Weights of a small transformer language model.
Size: 6 heads of 64, MLP 768 tanh GELU, vocabulary 833, 8.57M parameters.
Architecture: LayerNorm before each block, learned positions, biases, tied embeddings.
Each number is 128 + 24 x the weight over its row's rms, rounded and kept within 0 to 255. Layers, rows and columns count from 0. Numbers have three digits each. The size before them is the row's rms in percent of the matrix's.

# layer 7 MLP up, 768x192, rms 0.102, rows 143-283, columns 48-95
108:152106126138065110170086158085121099125128132146165106126088129149131142126139163111143081116153101145188131135119158134119119121128135081134144
091:119158188090112160130087109125149108133172171134156103114135148133144153142141135114135133108133129135134139090110140094114104163117135094133144
096:145085140149125161103128120150141111129125124178152133111120136123166108114133140143156100169140105110151132179180113115134073123120115119086098
098:118156151137111083107102132168124154108146169135160131111094149129138155143134098119162153159151150083145134095112122113129085127144115123143114
098:133132120179093184155157161140146166098135183121115141109116169115113145150120182132126106107130145150120133135088121153148132159132136137139102
090:077133139125131144135080140149141152148134136151133127098137118127167093091143124099180140168128098154171123149150110135152120126075172136104087
078:106158086151160110162070118116138122148128134118128138153086114137096112141135155128139107130129126138178130142123155114104111119123142143140113
111:118117136156138119157113115163137094077142144160134101113150172120123161171114145109116124126169146097149149139145117157103101162188120125162095
111:128118096137124130117098142127125146109136143106123136077128115108114139153094146096137150126123114076121118094139136134146114167123157086092087
099:133128164128058141150179153132154117131111132150116088088115125108126126129172110127131119131126101137117114126126164141111131150174089136110120
088:044162146118130126142127129112124125164138131127116179092113148135101120105148127127133138108089116132182123133097132091109149113147142162131095
092:122120095182100154110120170117113169143131121156115143116166196118095098114126138121116153103171118130152117167129147135151153114131142125139109
089:127151142144122123118116169125140123166138127148126113085105122104123110125146145105109118085141114164172158154109087139165115130163124153102122
098:123127134147122122166113161135136140133143122121123146070141133133123099162108143070170152119121071092149173122138146103144132154174136111127068
096:177109128131147118160150131128164123076147167124181163119139175118147104143141133133154127130093127121132151153151130152194090144080139117134115
104:155141115145115101156133149157178139092143154106144112133177147088138129149164112151135125151155101117141115113110121117142140143147087135144132
115:147178124163090106151107150125149148116155154162148149125129143114117098129131099143132081122108107130127153098116142181144110139096145145107191
104:097135107155086146126141136158122116093149145162115075114161184126170123132097180129130139117142151110136151098153140164146138169121112146117105
107:097141175122139128138128133121139117149136126112129095087158146135142160103110093112129150125126136115109101107141154133142110157156156116136129
088:102137182124104143133059153135118101125156146133135139129150122161102118144110122101132104152160135077155155164142071175172132113119101116141126
104:150122158124124154167120138109121168117136158138116142113151132111105117136154167100123137140088126143095114120117057146138131105121152113182147
102:133120162109106136154117160100127136169127163116126124124137146149096112122120138140113147117131101103126136066138141172138145120168125123125145
103:110118122153076167169114107117147156113103140118110123156093114141120107147126085118095139117098133104130106135097115133120159139105132148140120
103:062130148166160146147122111105130160138145111157134127117094143148146185173145162124127147109133149120130100086114124101109134150142141137122126
102:087104108128128138153109102102136108109167164168159110121120159100091136107166152113120146100119119134140112147116118140146080159105123121159124
091:093148126127109132113083108159152117142146175138138123128141132141140138113166107131107106145163094114155112115088118111143097158135167145134089
089:192109218122132150136136117113125162111122092117144120128152111132107121126159138128163126132156120172088147120148132146118152065124109086134114
085:154154149139069107128115139152117146128125118091166160140129145159136110150110107119103122137148098078143147168136150184174170108132091135156085
095:108171150138135183176110150118125093113186180154096108105127147154122140120136109107144144131130116124137092117114126135183116138115131110165174
096:128126127121123113143139122117141106152111153143130135096215138102136169145161142110115101121110115123156116144170122144106053118126104126164122
096:115118138125106139154104129122141123114163113106153118138115130134142166102128160073160145111143115121194138143137083138137119126108108105145106
091:126099150126122140113101136132104118109119134159128137128155150138120160147157124116146140112111136117130102122098127139148142115115145167144116
109:122164185126128147107099156082164149141154144134133155122123108160100163176128121074152158108129115100117103142160148124161111120120138099138103
088:083136117146130164151137145116112150146117139120120092088129110139164142167095152109128142119098107133133165185148145104129115117115172127137139
094:081104117150143165133097173175116145167138082149112144115110141118142102143126111091137134113112131113123149109114127115113170113109139138077115
105:143123149134148153132093116125128121134166108141111090118130130138162142096121151088142123164117110104164107108172109154136158107126158120137142
097:082148107145135137128158108197141119134119126151142104120144129101139147116147069094128110131104130030157145146124132128149111155111174126124178
099:088132129135097126127159132150127143085117138124100133066117124134140124148126126142145126116078121103150118135142112194132092166148128143133059
100:147158132122132113171119154121122103142174156114138130146118116127096134125107159134139151143112141104131145144111154131180125112112114135142112
105:158146157136102160134136196117159169102190121162161151113099126176143144145168154095137141119144109153116164080139141126135124133149098083145144
103:097142126175102171136121149167129152148119133085110108136131092135171149145161145097149163086171138142138133155107169102149122097136117174110109
108:136121148146094131096158166160154134113132141146140144095101128072125102137157151126123143130147094084171146104163122149118155123163132144139115
094:158138173149085128128116160135152169108114108104160132083156113111097127122131122118117107073131122119130116121133144197152137126094143136074148
101:131138157134150097109124129125126141153103124100160095132168140099166095115182134107093133135132117133160127139144092119131145116092119072141157
114:114098147148136148103112151127148151103184129109147109107127134146127153124143176124138167147124149112149138095192094133124118109152139074121118
091:090151107151091139119090137113159172166156125081158153126148124149074103133123142122143131105116091124106096129143141151159113131132122129095118
099:142111153153118124128097117135144120100133137114134124094132104111129156154104137142164083126086073110147090113153103129139087131142117134112086
107:126117158137116119083107135113124160157110143120144131100124135152141147116124151132099132120130131101149134135093116137171089125164105116128056
115:112112108176127170131155128150145156126152169123116099128140167123142130103120166129123172104113099162121096153123152106176164139179154113120119
106:167136175156142100177122104135137097107132140169165098118154135113150105125155140099125120119136111141125148142135106119169120148177118095128166
092:142153103144134132133128137112119133117133173124102092094119142145096162143142165121099122104158176104090123115125126155131132132082114117064138
100:137144141153110164115067096113144169124127114125151123129120129121118133113131144103124138117104089169121101160130118121138148099114131128095126
092:086161132115113134158050166126119125125152158121122124066094145123113130129145136087134118118139139107147167129135102147144152110092150107098081
098:108185116121143154122131106117141186147152146146137150116100138123133112117130146121146154136097074113177101091165139128172117129136109127148113
086:084121137133142144147119145078126146137159187138142107161147121127146129101108163134105130146114064135153118093133138147150147123106136085179148
099:171147144153128133119090099153125093109153127134122149141127145122122094184133104083146118151140151122128115180108155133132122134151121156143118
089:137167144099129166166124132121141123099177145136171166124183135128129168137158177143148139089134114106158140111109139139120098084132119121103151
103:140104154137146131133109109098158142112189131099160096150155144118141152171154154115145152114150115107107135133155142100165157082152102114129128
084:104147123115080156141123133124115131122121149125158151154139101133126112109157153117120133122116113135154114163108158141159079111097111166126098
098:098113151153062165120114136135142116114126130120118117102187122150147116132162158156115116158114125115159112167138118188138138151127135156147121
089:150142124175123128154161113102122144145150154128125160151084140068122138141152153144181158128139156080110127151137138145141140143099125131121117
102:140116174120126115145114096120118156128098147158136095144165156116161125131110155118128095152152087128142084108124157136132090138143126092133127
090:139162207132133166159096153102142158141113129101123132124098144156150123166125161096120138099134165140148139114102154166144136180099156130125110
105:140123103163131113160147160170148140089106174123118121109134112094097138133149150105152106140138105088149146111110120104142083101146164087098164
105:136109135116108097153125148155150127106103109135118103126138169089121115189170114131134091121151094097146127096134160084120134092184110120138119
099:156086117152141149182102101153123143126117177149112103116126144104131108128095183137126133127101122063138164135130133175125150154130145147088143
101:134098134134161127130112138138131125104117126148089151106118163148172139158125122075093069137124139138095114117141179135164115145138177151165099
111:064131164108119098138106138112128146140133122122140134126114085105108126142152106109107118093150142150131117155108130140114107143144160085117098
098:103132109126128139080125108104095129123171143129120144123162133150109101103169108114176125151130161091149127088149139113138047163110154114082109
100:117133138135064149154169136148148138114160140173122123141142127184168158123169165118104150110166081152151100149154129127078125127174121092137080
109:113114141139137147159085119134128105117181098120119109101145150109116105121167122118174148107162099088097142129113098133089121144136099130123094
097:140150116157125154164118163164139134122151111125128155133137103118123186127139128131171109102125149092123139138190159127109095145147151106155147
103:139187155133086121129121129119184152123194142130173150095135177168163145138156140116138139133121101138165134134136150129154119135121155108146135
101:148165141155104128148138146168151107107103100106125121072097141131141154162123140135104128061132122103137141105139130091144141142136145085142135
110:178106116119151102185119138145139098094154126144153156127167156112128093141133102119145113143116161117088131094145101140169076167138087101138163
095:105091145089102171120119117117125159144129168178127115140130176126166125109166128126142118127131150138125156130100154134151124139126162157147136
099:124110131142170093117121138129120121149119136098135109096120167078113131164143100119107107124146133078180122123137129149161106147134152109123124
109:132127157131103127091128140122197106098135113171197208140109141135160155107131131108154108094072118111135144142165094135165107123125136092099131
099:107148114130114129138089119139191158114161147205170185138134136120125137123088117119188150158132131113109087134124135143159111124112141141073094
090:126101107113102113113122131108156137152125124150170159158163149155115119133155129136162125120107105177156103120133172114122088158165137160118086
108:130141159134128158144109199152157133126161118146168158128127128093105151108180132095124158098152111124169152106122154100111122167129133124150092
103:106112140123096117110107123157144119150156182098148153116160164141140084126160155094123115122138104094184132159114115092106073160148103123173096
108:088137166141125107112092107149179133105163132130122133150100120104119165132150119074152134091140099131137110131162102134144088140137135100139110
104:111102130140116126158125142121139094116134141164137102094130184087136140163131108122155152136106153062111163112141137130123093130116131102120097
112:131107140151112174134101096113141154133116186109117106156140145140155092116155156133141140079107121141129094111140160136153135112154154149161097
111:104124140179087135155140155116158150129160150133120134166087134097143108154128140122166140094102102111120155120133144098151161097203157086173085
094:144100150114146133154092133099120124148120130144136112086139171130105152141136158079161151129106167102121134139136164135136090149110139128122144
083:148134178136108151121148132097127147148147157155132120097146196142139092145145117112172124118120146123131141144115171111136143139144127131105152
097:132115162123122124132146068119134125140127186111156154112157182102132086122146152149162130138141145116093171106124147172098100157130104165148146
106:117113163153117151123097096137137132111137126096134114132156127172098123124120090120165115143112084098116110124169151102140132112130146113149091
082:052165101122134135114115130106140129137129162130108138125114140141122154147145128122092102107155146082085125137118123105160124200120137167106114
084:121111181153164157113112128088156148144122144153126129082116120124140093096116133149148120159180147126157140130111102139132126182137136140067155
113:083107158153109166128085107172151103100148137119159147113136114145153122134114148118107157141110145107171153165170148188127150168090116136123130
103:153122147108110122142090140113151184130147149157150096129146139147154107149168113111160159103109114137154123106154113153161100120099135156132093
100:110082124122113174137142146168159140094108116156151108084128162144143156164120169147138098149140122094187146176188099151145130159157095138143102
093:110135159145140159144094144153118142156127139131140122127152118101134128089119166114117111102099081123184126138107115118155134142147137080125093
095:147099144134115149120130080139111082106106117148092117070173151094101150142173101088119094115119099113146174119101124161093147143125109112145171
109:113113138122082106144102158152146167087111165159150164122124130095160105148126130124145139127127095141133118109143064155134138105109131164149103
101:141127134142157144139102124120129142081147137126160101101124101090099125139149163117110109081140133125112143153142104084115155137148112109122142
104:131152132098132142145107108145130143124131134095143115094128121134125172141130142115092114107115080129146090154169106137160115103130112136112085
101:128145148153112138162133147099137164128125177105145116152113135133127093172096113153127136129142125130125123148083133104143157116111118111092152
098:092125146135092161132110141120140151099123118150108137084118135082141140168111155098171095159082119141137085092177117157145125156141187166102101
106:130142166146083137178153128125150141100142112149142123120127115116136114133091131125141114127124116154139126115104126119101138149155102107118131
110:086104110158120130130111127128140151124167147167134124104150136119113148135110120135135098110146154091139148105143097172152056165137140132164147
089:150139141115077122174071129109141127132178104156098113144145146114097120153147110125168159088161137136124097103116107145121144137155111120114114
099:134152094173120094133094126140140100106102138118158128143183142143125141100095155086138132134125119159137138106157138126192121154186127084127123
094:149115111143129124151113136104172168054146117141149141108160119103095120162111111110120113152137100102181102131166103163149133083137148117138119
101:082104135125137134142126138153109122088137154128112107115135134125156121105127148099144164165133136149159116175148163115126110152123131117135118
084:106161106135117104146115099121102106121159158116136099132140214154111150151116104123132172132124126107143124110126144144154082129133081101138124
091:130127144133139128114124122105132147121087141095150147117123120106077110140139127094148114122129130118093115164140164175113118132143124120098118
095:133134142139139154122135110156135125125156162119149085116161124150130158127121150062132112148162151081158127129130110113108112144139129141153163
113:154137150106120151134118126099145165107096136158207104140171149120166116136148129123178109113126106151119121115139124138143098163138159119144139
101:175127138114096096192133152155131144130136138147114145142134147123122120156143165123124107135154109122116156121107112135152128152115115149135144
094:115114173118112144163067183111165132123147122130123159122179162143117124107101114104138128158118122122147110149134138103132138162117115152096104
099:136149142125177137128134150152108128122121135117113076074111117099125121127127141124101151104106161081122103111144168201170121134140118099173085
098:134121134123119168136112108139142138137100129142121106178074143116155106145173157108201152138137143118153081135154110080125109095149112130082113
103:110176089159073109153134117153141103112128166129130121133139141072130115137126141131115092131085107145124116144128094115134113118152127127106081
107:160177121130124098105096115118149120108175166149144135075121144115114181119121127094168124110110105111146117100146152113140089123175148088093132
094:124142121102151112098140125126122127113122114156118124073127145137105156153143158094134110132138126110130136095127103124135113105125100147104188
112:132118143174116186166139132098150144081153133105175150117112102137098155167125147132160154136096112136141101155149108187148137102157094122134145
107:139096141156099155171121087155131120131124174132112138080158133099137113137154136136161106136115123091158150141162115171142117141123128111127106
101:096135104161109121166091154113124139119124132174111168105147171156113115144189140057133139129115109143176111146099154135119084151161117175174116
095:137109152161137124116103110110131131165122130163094096142111137166140150098075168094141133093114148116108095120124135129175111087133118155115108
099:126165129146172114171133142092120149109121158084108092142173116133105212144163149126111121130140155066138137124108096149141126155125118103118156
101:151103134130119154144134131108138145135148183120120161110142149146073111153121122127137135112120113128152136115113118160102148136148111157163125
087:152169159123135125117122092080119155117151116135113178109123152151128161155174100107148178121123167119161143108154131143131118142156123130135087
104:109147153166118140157106149150140141133083117125147132124115175142127151144120124089128127093136158119135138132125093133146139150112184112156146
109:101155149153101126120064119129141171127133147132134085105101124095158122130097116129144122127155132091117106173147167116173110138138128110104152
082:126176147110110139122129115100143155090153138098134134135148130177166160114134120063140114130127120140193149089151083130130120079115113138106138
085:128153123170145070107101100137095148118159151126118137145102134140125117140122136141128152127163120073121147130103162130164115096135092152144103
097:080121165129144144196103133126137138129117175122095166109172128132160128199149104112163140146144103116133140148143129161146109135106126139140126
104:117195129118147125161132172168144141136121126157119151131099155098125110096132140099125120065141127136120167114106152108135160149129132163163106
103:124079146144125105142103119147154131063105128195136168140144147110140144140131163112141081156089118155132116120158114093116101130118127143104109
092:120149121138144127147113116137104135127147135107128137124137170183090121183154136086132135121135135135194139115141166151103158148121122170118145
102:106128147131139131128137158142156123099138143134124117086085155117109154145125126095141130096102114109150115137131138115118142173133114134105100
104:083111136162167141125124167121132148114105112148114130103105109098177128120126175102143133108148138079130132097124098125101145124118150084127116
099:135132167131130098149142132146129116105120119113134090082192176160109133119119145080098159115133106155177135134134143163109146162128106117172098
092:130157080169140140133164148129119143124137102162132108129143144137114160183155133140170166146137136113135131106123123170088100167104125131116118
109:122108162128092161197121128113137151110131150130122145162136141143160107156159133123183142134169135126149111143146133133112150124120129123132130
096:116181127078134099144093137107128135097137181113132116153157150100132147146145165131119112104147135144167105102146088161132166140176103110166131
104:133140141141159141179048092162151138056115156123145134158157125145139128149116175070122098150112137133142139137152106116156144099119130120125115
# layer 7 MLP down (transposed), 768x192, rms 0.0984, rows 143-283, columns 48-95
102:119126140145131132119125113132093142149120141127142139100112128125108115143116127139133112105110118145120136154119098120150134126152086156116131
085:097080135196145130107128123124082135098134149158125101163167109119126142079120132119117085131145120092126086154123072133147148097148095155139105
091:170122139063123124081119106113178136132118159139150155135160078122104157128130078113175142138112109101158162110077137101162161160117159102100149
095:100105174118115134142154084117091072138144132111106133125182064166122126156139118105110118140191105136124166160137126147103177143110135106136101
096:118099128105179146135120114146138126108142117081097089116129129117105184104158129121102141134152110121154140108108158117098160156093103155143143
086:155138149104133166066164124147118097118100078129138109134129088127150133141121133125119105135128164096093099117092113161156118119118121118136136
081:169084140143130122130182128161096164146109176129147096107101162113139147119151094109151119148121133134110103114145098125119123133180109129152137
129:125156157092154154114083125118180098174152103098141126172144110120158131151168105131139118120137092126153169146146140167129140134120137078134116
115:155124143124163180103151125089110148169140094176134133146117147158145127122142132103117104106136116136108101131150105165099122145173127167096134
103:116140108117121100092117159158146160115167165177137118137137138130126084112109123151155098109144139169120126107094120138137153108118135132144130
088:157123104125156120119126108157119116107159123092109135133134079126112146157096166104125129102165158128076115160141104145114140104137107116129202
088:152176150113143100146144146135150119120108143114115160141108107141141127127138133109113097109099101162143167153143121140107085087106134123106157
096:140137146120100135119151145061121129162184180109123142146111120151072134149099117148139112156147150092104082146158111118124121124108111123086136
095:104133101089104132111106142127131136155140131110124124151145141139140140114143165090135112157115108167122130135147144137139181119145073135133107
095:123126121152138116098075120086149111179155130117045144147124130121137162111142168132169125142123163148178093118115130145090148104141123157160119
106:164135119123078146162161180132131085123162113145102100159130111159148131124160133107110104135090107142142127136167137118082119095140126139142171
111:151149113156110112101142116128128126124163110121110134109159117083139168088140093105175172119127121151117109155129146167194168187152094158128118
099:080156131106120128090101152117139100149123141132138144150158146132113128088149078107101113142089116179108148155115153055123146118144104090162109
107:148132133161157116064156118122129134117102134143144121119141125111148144139120113105138119140116105119094156110115135091151109118117166092086134
084:130122080072150138080147072163112118143101096120105150154100125078155121101110119117089153118109127150121159119114125142132130139128111122099112
107:081152124151086118111165124169158119134128158145100113149145145142101095122098098117119157091119106129120140084126159092164153153143172131117153
099:149124097121177091115140146135120165105165162089124122139127094111109136176143126100112181184137140137161107148139114106113140122129142109139143
101:164092092149127137104176145135118143136144094109155126123132112126134167110101142112117104141120140105133126115100129125124107083133089080145171
099:140088119150110118127104135144128142126106084097174117144118108106175132161141113123140087168139098139156166137130099146164089146138108115145140
098:129094153180115144136166077129140121133161097135166118115126096143168150145110146125141133154136086117159117101140143082113120153137168110090097
091:154170114193078140119164154142096145111123116142115111149098145109148132130094147117127141098166141109101110115147100138168083129166079123147149
081:094157137128142120110143091153147100142110131132169141126139100116110163133113160091155135110124118112123120140128141116158124129129139106121140
083:144105151107128134131109132138100156128104152094107093127136093117112119119125133124152116133158104175145127137133171077110101120133122129145137
100:111138126155160156102129128112104108171112155112105152152153155093119146106144112140089163125138112145102131128147118146118092097153114127101125
091:130111141120129126149152143054163145127154113117105138171084137173113120148114149098140095121150126142107094110126131075105142142140115145135128
100:150126073144100137111130135100149171132131140108135132106139082144125110128189142109132112146097119158102132167117132163122140150147134144100155
089:097093080140191131144140114132155120121126139106138116121142132132134108141094141094129154158113122161138127126138175081097137171072136095149086
115:114147081113094119132113121151140158112149133143126110139141139098139135155143090130104171144116113109130140128107081163133144126129170128150194
088:169134129133087111160123128140121121147140121160102142160131151125118093098154148122113044121133161118159107129093072142123101144195106094101113
090:111154123131137106142160149167113106146117153155110144136160105116135143182120145122076120116138119109104132099074101145126138100081132115196126
103:131099127117124114134089107143156100112084151113155130139152127142110146114074125146121150131131129134146078149150110168136155135146114116117121
091:127129150105112126164085118124170132142137078094126138190152118131166082131107139110136133160119138102112103134137103096107162103142085154080125
095:113126097142122088160118139161098118110155139138099155156111144170137142141139121101140083100155138149101148119173142112145168091098124085106115
096:094102156103146159105101126158136146119112101133079129182135160099148124122119152108134104161123128149142130101107155092075124050136120147165124
101:112132117172115126120127106097144103172133078107127165130122091126121117087136135116132150146141111133079127072129120110128122139083147133113145
106:172134118138149105142055104108130129114131170094137129138142154100099113102099129146205148129158140112121155116126148140120162165139143117100133
110:164141132129154128114119147172155138127147148105104126113130165171130155119115104159110105141160137129167112158187120162127129160113104139162115
094:115125119105092108085176136146075148134166076171109173113164131125177117148135074138087132103107100142123174115131124141119102134177139112143110
098:168148141109143146127164168138116091120101156130146077159142138195114129127119093136099150142132132129150125149122129091077131140117142163125149
124:168146112078110119140105124149106105217128132150154090090141089139118134141140106127162126129104127123144151150113104130118147120141108168155133
090:145126109153130063131174173125104081086166124179154166127128085113142166138140130162090150156139164140152094111130143152114120143172118086131134
100:117181125087142082138127174087126080111137140137116153221144098128083166100140097092119139136136110150169142133145123123111139101133117121124117
109:159107141113122102127155118115110131140138143084120158139134185128095107162161158103145121128193179123104142096130122129121119148111146133101159
127:105165144114139143147138122140116107119130113134085076140105125150103120148099158053094180169118169140116157112122162080140099135106125149149107
116:140166072125139131093103163123100143147114099126141136112102126120136109110117116141122142135093114149143126128125094145134136078098164117146157
083:139084184135116103085118107119104124108116171139163156136154156119144110164093159106098154119153132118169132142140133078117106107169089143169119
099:087191116128095111118110088138113142118097142111113131147101169135108119128134132126156127131188146115146153141102100117156103166103161133155103
088:163104155108112116096138160150113124152122091154112132157125084120093096116125160096124152140137164119150102154113133146108108096140118141183114
093:125144126128125140143140139147155135138105110104161166145176154143108171124110102110105119163139102151147114162138147117139126089139163085158083
083:118132178134103079125133094153107113149126147117104120138111101139108139125168098099109164132117113139107110105112105117147112082164151156111131
101:101182128141119140136166097145130126140126138111142122146121126086083151121149137138083118122122157119101160141133155096116188127099146087095155
088:139161140049163141112116103185129163088131128149126133170127106154164142137138134128131156113156162149128137115088111132148081130152124125140145
102:133129107125116142133149147144142118103150095115083098133129163116102097166162132115098111106105125126098147173115117145123146176165162134077156
087:094126134153112158125129164159100128147148099134133101129161140094138125137146125116149147098135155154118130107114083091147135140157098122139139
091:129143152143145101104148097121112104078137160143115150125111096134092144107096118106134133146100102143114159148111103114147167136144133129132125
091:189126145169118119125120093110144115176127108055125107096151102084101142104161133169132097163162162086127124135173114101114097111117134150121125
108:087126121120149122135119129138093129144126124154188150100115122161084143154125114138134091091102168126151127176114121136112159103069135156128122
091:137130130100182121137175124141119123091171115108124076129107136124129123087166149128143144106139117148095138141131149185099104132131139133132209
106:125122137093155131162062153137165074141140111139131115138099141130096148111103150114059133104113129167131146144104101147105171156112102156118134
098:095101078132120089140135100115114135171133084158107116198100118096156099127124116118124117151121162154115090103097131109141103120128161146142107
097:146128129086134114075123123152137150125138128099126103142155101142146110140144102146167100158133126143173091110127085169137116144168122108127135
097:110153116113143075154112085148142102101156172124136104132096113094116156124179183132121148112119111106131132153118127112145151130126126085102119
108:067170086124130118166124110149120107109116149118150118122132142093107147119122145049124135133157112123092115135106114120131131157151120137145161
094:137127132121137117126142119074144137169140173165108149162111107122136117180129145118113165136118160121087164142135100146114090157141124127154174
103:122158141158151107153144098118154115083130120144147138114142128148117142100111136094142104195114148106094107156097087102103111087079101105133113
103:115099123093189084132115151166114105152128115084144125141131104103119133134117174099099152135133152131129151120100105102153137064078145119149117
097:147115153154142112132143106104150124135162131081131090143116113121135132082146110114122114132134137102151056121100100130100101112134075150160139
099:134122125132168130152043161129124106137100133107120147111115126103138146138114110170107132142156129141121115091125148116102181130148197136134141
107:103108124142156085156120128126136092131107178122087129159121102171101136115134143096120125098136135124095127141092129138142110126104147120122110
116:150148128094112135117158153108135148180064127084124160184145121085144145123124153131114134137142122141103073132138106096206120117117094119150130
085:147118145161162120144131093126120119136147119080098141146106103158073115126146141142121146172129131149162088129110107133143153103140157139133120
097:157123113149116135111102151096136150119136133144165176133120078109151163097110188130162122131139096169101104096110105085132137141144109168087119
104:101107124095182141123107125143118166139110117129129130140134122145139136149198126128103127155160087109122177145136131153088179151166131134125098
093:112116111116172141150127114138119114132123154124118126112099131147120057155114109119098111140178144114072128124148103139125157112104132113178152
084:111139125111088137120178171154133129118124147106092109138122131159083179104139140111080091153119103128089137145134150108100121124101118072165125
117:140127152115110157151148101154116130091119088125117140136080155144100134120143124158132107142107156122150129077161097087119091141126084122084151
101:117166165118136113160094062128164088131120106113160075131096108087149143124118127116136105128104170122101144112124134111149128171161163115158158
111:108114094070101132138134115096118111121137134096115159116117175126081127144143172111153157120129144146121151134103128154108100131124110106130113
103:118111131116082098183112142153141126136119113161134167191121120126122128137076146154143154142103110142120128078121133121148168121139147154106095
115:130179133103127133118102136106168136134139100105117114139098108117166104161129133105146138157135119157142117110173128114134149087107130101169134
109:141118158166091142083154123063123119141104115092127176119145108131112077143113151106207103134137151166135091105074139113126167115137112132117125
095:077174151114140126094161122104129109116140148129146173151140114110122147112112096154107114119133079149119150095110163125126150132144061133146131
081:154133136134147146115150151131116099128122133142151169177109096134148158123119143153113100161107095136108115099115116186183119132127151138118131
092:141155074130145064166112105133117098140134143131146135130155106123132136125140107152132121124119120105154159120136133166107126126095115114120143
099:126125133139112137053154168115149162168155098111143109114156151151144111118114118112145150117124143093131088102121153126102142112152141149153121
080:156079120172054120155145147094088156122106110111101123098157101089167115121136118141175108129095085161166134130139103140107155080106155081146163
077:130127156098186130125105123168131135180087152080147122112177137113122116136082111083133119150129117119126155132189118157111139107144108108138113
111:149178146118148183100092143131100113179114113123091139120107120124144090117161133106147136138115125193121090111135103117110140164159080191075119
101:076137153150121146121159129128182144151136123109148112114120124153146125130101140134165094165143149135101116114147124128126144131139107133181137
098:157103147100131133101159153161090135162108124061110133156156130131125099102138135155112146135147107090151155133115164127145141140126109138100126
099:121117149122116095081142120137155157145144177114138151149099160135141097148174136174142139152135158125128093126155147140120095112140098130094110
088:126120128121172106077142112105106140149134129132162160131123137139150107086077122105148129165140141138114081133111143117137137090104168158129107
115:117122149163148157113088138148135110145122067127145126153112094104120127095103084130118123144101150128124107149160106123157121163180126113177130
120:085120126116160131122146066110092135140134159138104151107114176097111143097123117127108117101137147112100144127107132128139150137113142122141180
101:154122118131111134145136114161145156126133092168125143116118165105129124130156120126138101115136191112114109094151135100120123138163139149144130
092:081141095139110153151076161118149103146107112137120129109183143119139164148104161126128160116114124143110143150145161130107149124139091109104100
094:136097158111161101098117145107128128128063102125108135161113125174148121124087147106088120106168081164167141153123162125111130107127084117143118
100:158123159163147154141179138164128119142110117158122127107165167141119119131135143123076126136137087109103147133122118076117115102130127074142186
115:138097179121136093117144121145097155152120118106126128121095172144070140115118164114099152132140106159092166128115147129101127106133055139155135
086:138127129135111104139187133111112133104129133082151174110107140167121113132109125141126103118151111100069123131139148113167142112116136129139141
099:119147155110144148135089124083146105165089158083112156135165161082102137124110152104113141109138140130122118164093130129130105120136166127183159
091:151091175100145108110141057127130154094130112139104115116134089140109169136149170180130103150120145140136140152169105114111118112132112140119095
102:148186106155141128108130112182098089096127091150092135124095135184142164154129087082105134097110139147104124119164101136138103126148121107148148
083:161143128119113109155144131115142134105131118154139104119116140139152090122117151170111101120134119124122117151140123155169117169153119162119152
086:114104118132125094161184151153129128151192123180181096104101146158188126145092101139123125162086117147137093158140126158140110131112120135150092
096:105133109124132167125139110132105089090102119143125140109129138157108126136141112120086102091149090154097142130132166141086176108113137150114107
109:141166102135134164103117142116168145133122109105108110126077113116124159142120119148124115097127103134186169163135124144132122130104117129121135
097:088145092146153116105123134126140130136145149100108164137122091125130085100105109156112112096136116111116087114121138150159163101126153109131089
090:134126090155137131096144118146116159138166155137139122121117134171115121115165175125086098121132157075138146132105087139113097157161112123124155
092:113125120111152100095165161145135111097129105131143098115144107168133103145169129086139176145116203161102124127141128083114129106132077116111126
101:131137100164072121109126132147080117151123124084121127115158160162154143138137096104169158161134129131107147099120114126134102102136119121120102
100:070167113100115106135126109124139138130095140115090090129149112118139178123127104130129150151125101186086086138172134133184094095129117113183122
107:116145151112155134058134091089161107148143112132099163146097136114076124114090125122137073190169126100123143143096160152119121144146083098155094
089:113101116172135107099076145096118090115109118151133086172133128101144109106110152103067130175149139116105131151183124111091138160139170164170100
105:141145134133122148117118081147125140144127096106102104062155094127136127147139124150111092124102146134134175129141075155164093190130133098117175
102:140130074110108120110157095119154111161133083126164118159170083163138126113160151124122122141115089108149117126085149161125161116104123161135143
113:171118111177126162133136133197115091113101094174117135137146109094118151115139115129135135137155139192087134120151119125111097163121121132111130
093:120131087134131139168126057078095126155091125119130128128143122119143136095091120127126119124113120138112134157136148118108160107103106086149121
088:112095124153156116127123160133117086119111103123138170150142114086148097094150149093126147158132119135136120094102149131094119119137104122158112
102:114120102113150135150161154100156172142140039096108102149112155139129130106172139132113140117177174113149127171145134103164132128092171118109148
086:140123122149151123122105138145170136124124107125107128140132121125160145153149112162087134107136121113108139125118145124092114164126102145112132
097:087118098139118094120103143112126116133122155110122121132139136124116108105138144139126122162126120127129102145128116152122148135140157160128083
112:141128139109123126143157095081132121125127150156097134157137131150151108129138141115133144155131096144120112099105165081175112130145095164073108
076:148135123152154116120162157121160110116111141160128124164128126081121104108100107157083090140120114113095072162098138115091146142180114118153106
084:129123136135135141125125098159110096105133109127116163132073121131101141131125103148163149160155120110134104121125145132147177121078111135110112
100:093148125121127115084127118138137147131089089146095085127140149158117104172119122102150142145157151095115104122139156170119140121182171128132091
116:167165093133086096082144155107110133091114165127155134120173093102157121123141114157107134142116083142098108133116113160188125155125146149111141
097:143129097095109118146150129123159144141156139118157055137126109172123130126156157148086132087128075156177129137143119139142144121114177125126145
083:134118110121145126129147114114175103111093118155160085129107150129109093151125049145129144134125088126116106112168091105161124135140134114174128
103:138155125139162107097191129135117101142091155115093120102132151177151105098159120151145128150112111132093127138084094109104077116135083104180109
111:175137193134124154133121095126167167137119120147110130104105116112082091118113135149134132173109123138139110117157090096121090134141089104117113
094:160096113127099130174169156143112146100165104101150107161120092102126117136113115125131131131125148082129157136159135128086126161117124162115122
090:120099135132129124075142146145146085119072160139124107110151142184161162106108125100049162157118105150066156171113132126133122156144098151147112
118:109117131131146098129171146086078118138146156096114110126132151135087110180147111133100085139160157137152126159091137101157131129146091147141140
095:122097110216152142096133117154155131173110116134113121123116150147125094101097128130127152154098102122156128134157149105139108113150138168158093
107:150107136157101128091094149108107079141125138120082108122119131127131123085113178111104130105119140104121090103129074167126134116159171123093100